Weights of a small transformer language model: 13 layers.
Each number is 128 + 32 x the weight over the matrix's rms, rounded and kept within 0 to 255. Layers, rows and columns count from 0. Numbers have three digits each.

# layer 5 attention value, 128x512, rms 0.0259, rows 102-127, columns 384-511
090143132132083116142117139177099122107137160084167152086090128184152170122121141096128108102073110090181140143138140113091063142103053097196131172147163133136127181128130115094142143158173121096155153112130108093097138170160180079101153172101116131146167112149070113141179133166108165082135115139147138133137145120185125154121147076154163110129149141106127128143140169100124160117132
134112118147108125101144145170163130098116151149132169183086101181118127200108130153126131131141130130131139113130099153120167166093142121091112162163128133138131143129151133120059064068101116239144156165133161116163134131100171141121147130163149134089155168176111145110158092103105109192083158143112096137112120148143148143152138121110121133106131106108150133093114124116116105165117
087154119112137168115134161127124128136123146112112117147132152135167089151136150153123149115166120112085147112120149141113123115124134134132132115121125152136124174151159123124129100121110111120134127086136136126114108127140134108125127148133135127171107105130118112096159115169111115145123123135132108132130109103143112144136151103104157120124133153115125154155098082134138170124114
093130120145107133074112120120147138138148148141121153102178128148158131125131155139119107174134102105163134137112115097151183115064142155153140159140169146211159122163117146118110143124144122115100127166127160117146110122105193133112132152119111128137090102144161087094130146112121085132125145166119114149085134189136075143140126115128189136120118103107107220112131128095130166117101
113175136153116111076153135151103095116127095152134101123115115105109145123105120137125110130114096149097096157123158101163123121154085140150119133157151121123124133120131114112185164135160093151126106111130142160126172131148111162125106142123141113171125122189127144126107128138086086143169134091130125109187073161111102114131115175139125126135081145170149108137149172092127102159124
147126140136146149171162088120093152200113161158147121177165190082131153153125143131115081146143105147108134134104087119144127135165138068083098163120132086107122090120086114149088157152119089117136124147065135150142143095089123144133122072168140126106169103138148125128149101090157126113121159127159110121161111104131137117084121075140133109138163142174133134129166119106135072105133
097121117104112106078134143071106161132117170169136158147119150075147123087194113120153120146146086090103130174136151149110085140150096178111142174074089165162139200121107116147153136130126136051092130166244160130183164147124133095190116181165129120150178130100082148104166120112106162163149112114099167123134044069118171101200106130145091126102110129144101114058124130100131135103098
150137124126140142142127092152115173134094112090094136164150106139133112097109130134129126189121141132136100118114167087088112137149085154144157115099081072098124134135086118079119107071151163124101132165085111109107126127122121150117101135155133137115150162098116079140052111136127204128130121112120114114145129071129143122186155176116131160116097125140112114144117095191131137124110
065147123141164124141160118189115108106104152138103186195150148172157086109147122141136152136097133159125174132163089171158086161122106094131137110174085204146137167105086148072133108128131146191146093156078160098175148086087132137126140111090146132135144155166093096106157147146126136142109090156097126100126129085113138137119131169124083158112180129111104152067073104062121107173121
114152124157145087126153121169111138134147163162142135103116116108093095110133135162139190119083124161094131107121140082194133226151203116117139139132111138129111147117164126092203128117197081169105127141025151121192146143124147161082150083136140124114130136206110123095092128140170220140097068137086112114177054178168204126120141151130125185118143115087140106112108074081139103120153
140116105145103124158118127133118089107097121082128183122147155193129112154119123146147062109168122120158156071115135094112077123075145134144141140182135188169145111111098142084119114143107123089199124139095106076075143134125136113086143146136115122130170114106146115133166125159081157102122138093163148125121166097191119130149157135144217130129139107091124151173133140098145099149124
107147131134138099175142111124192159144059114198116133168192155143134150128089101147129162117126134133087116123139105119140136109134121152120119168098097097068128104107088153082156097146133164229141113136107133173195145127089137090105134104182120141063180102131132135108091093132184046209144096155125083125196137149136186131122149145114086112118078119125119118160157072121131155136136
190111122138060157150117105084145169168085128090131174182122116106168088147121104114112121172202096119063154116138121073082094155152157092096107159097118148151144169131137142118067113132124089137145173088085112134168149172124162098074130141119115140128126131131159116114134098157123063151098136074121100136061114120115149119095171117143200167128073142096157180163102098155129148107139
132104125104122125109133133107110130179172116142157120101134088078121167105134115107125154104132121125131089192120153115099105137092100152178137104140131136139142114113157168153109161075126161143128136140086160146119130090184131163098142109116135124125110112163134144139123068106108134179138128162133126107096128146116133102123110157148117062120101127175130112145125142119133188111151
070107120175136136167129076085153124129132113145092109164121120139158128110164109106124110164140147133095149154144115135109123143132024091125108093205091051111123095091108109149099165137103097091123139141098130132086139134127111147194105108104124121129156129148127107145126122158122108207157106149106078137154131080120161085108116192131119137119109126135088154109109154115127087117137
219129141153109146157125169155129117122158118109131157127165140154160149093111148179117113120138103085082085113148119138188142090176170189104116187142171152239131121136160145106140141121098143173091105117148142116049142120191105136196119103131129128114058128132218139179121072144129065107168181060106100133117082170122129125130163071120167108152139125147136125156139131138138151088148
065153139111184120148100096130123098127146098104108086094212110137164085151105170118122099114034111131171135153137173126125103154100082106166137207143092144106126153135119138102124110136122102241125138148111158128158113129116127121132135170108116132119094124146157095136110104156101135129166120183141125136151159133109085107170102134152115143140165090198140117136143167159146125164100
139106119102127152139109144173142155155134120202127138117182218056102151132136136130126117134112135135154117127107149098134189096135179117190147167126127178145125163154130120175159119113087103099163114092227109109070122077110063135086144151169137131174166152135102128174133125105135135101087153082084121150098105180045166139156130116081149163111079156116127132082144106125135166104124
131109123159140125141117156154192110112136132096120153192133129124164080136148127174127132188137124164129143098134143122155128188131127170083143133096166158164103111144162107184095094127171097087173113115135152118121119159111107143162124112150125132112152164117163108128106145171100081162084112059122092121143082151138130112133129085088120200135183125109138161098127119122124074129166
166142132143118169147127140122149074148140114111162189136131138162174147153088159130144130167129142110090111147097116141163084114134103075182131170156188184207124098141157134118170128117116088148108101094105144137096087145125198086174112141137120136127049105097126137134219144148134030179142113158123101128185103107095117095160123176137062120110126071118125139152110150128119208104128
112120122111152114072161118113132145163143121179167108143131142115107132128108113102136136137119145139153088142100151126103154117156146135151156119150125141096120122127073167115138138082112174116135121173070119159111132121166126162149109092167137117126135118161139149156093125077093089171125106149133142099133075114142116116097097168160098133147146129186119112125112133122139114143159
151109119154117115072132136157106126120122177079137092106085146126116165131126128123129146121195106110112122156102126100139151109145188138114135160092184135152136170147161127122127110114101079089128131065098076162102159111142125128056110132114141127107171125143136104108123132144158127090127120097172098154065040138159110129133155110126168097163094101182173114134180090116136158097127
149153128114136123193106162107186156138141157070125147086142153153138122134108131138112136131161145112145148066126104144164161149148128079123164117107151093100137120112100123100083123145118117172127147159073095094119097077145146122089129081084109134125101132110135134163195121123211112108067150130158116139142160060158107106146144111118127134131193098103130119166139091146128138129173
128103132146125081081104181110155153131128168137146133125095141097132087126102137150133137124177107124125115125121127160206119157123139186121137116078115154131133105135126130234111154078143138095143109108107152152150122139116139135090135133152119116129159145081150114041121160114136161131098129105129155112134132144122103102143089138099140111137105107165106149089138105124110092099152
103127145071121142103135170134159120186089138188175098145161164044174114079129131115120145130178136137136103142154130147062114098164158187114118183148155126100125116138040112134157119106153134097154121152116148127138143139118117161122139127178132128123141139074135143145106114135109125148093181109099097121162146088209166156130151127077100168166133150097101112133136107094129143134130
116071146129160158124115135055096155165144139190109106189122157120149123092156121137125117153151102126119100085127135104097062171123150050133134167149082080094127166106073146108126096090111165136140144147152190102160091117133126079178120127161146131109085104160148112087194104114098102143113114140117134141160155150168206122152124043107137104141146126153112110109129105082133150130094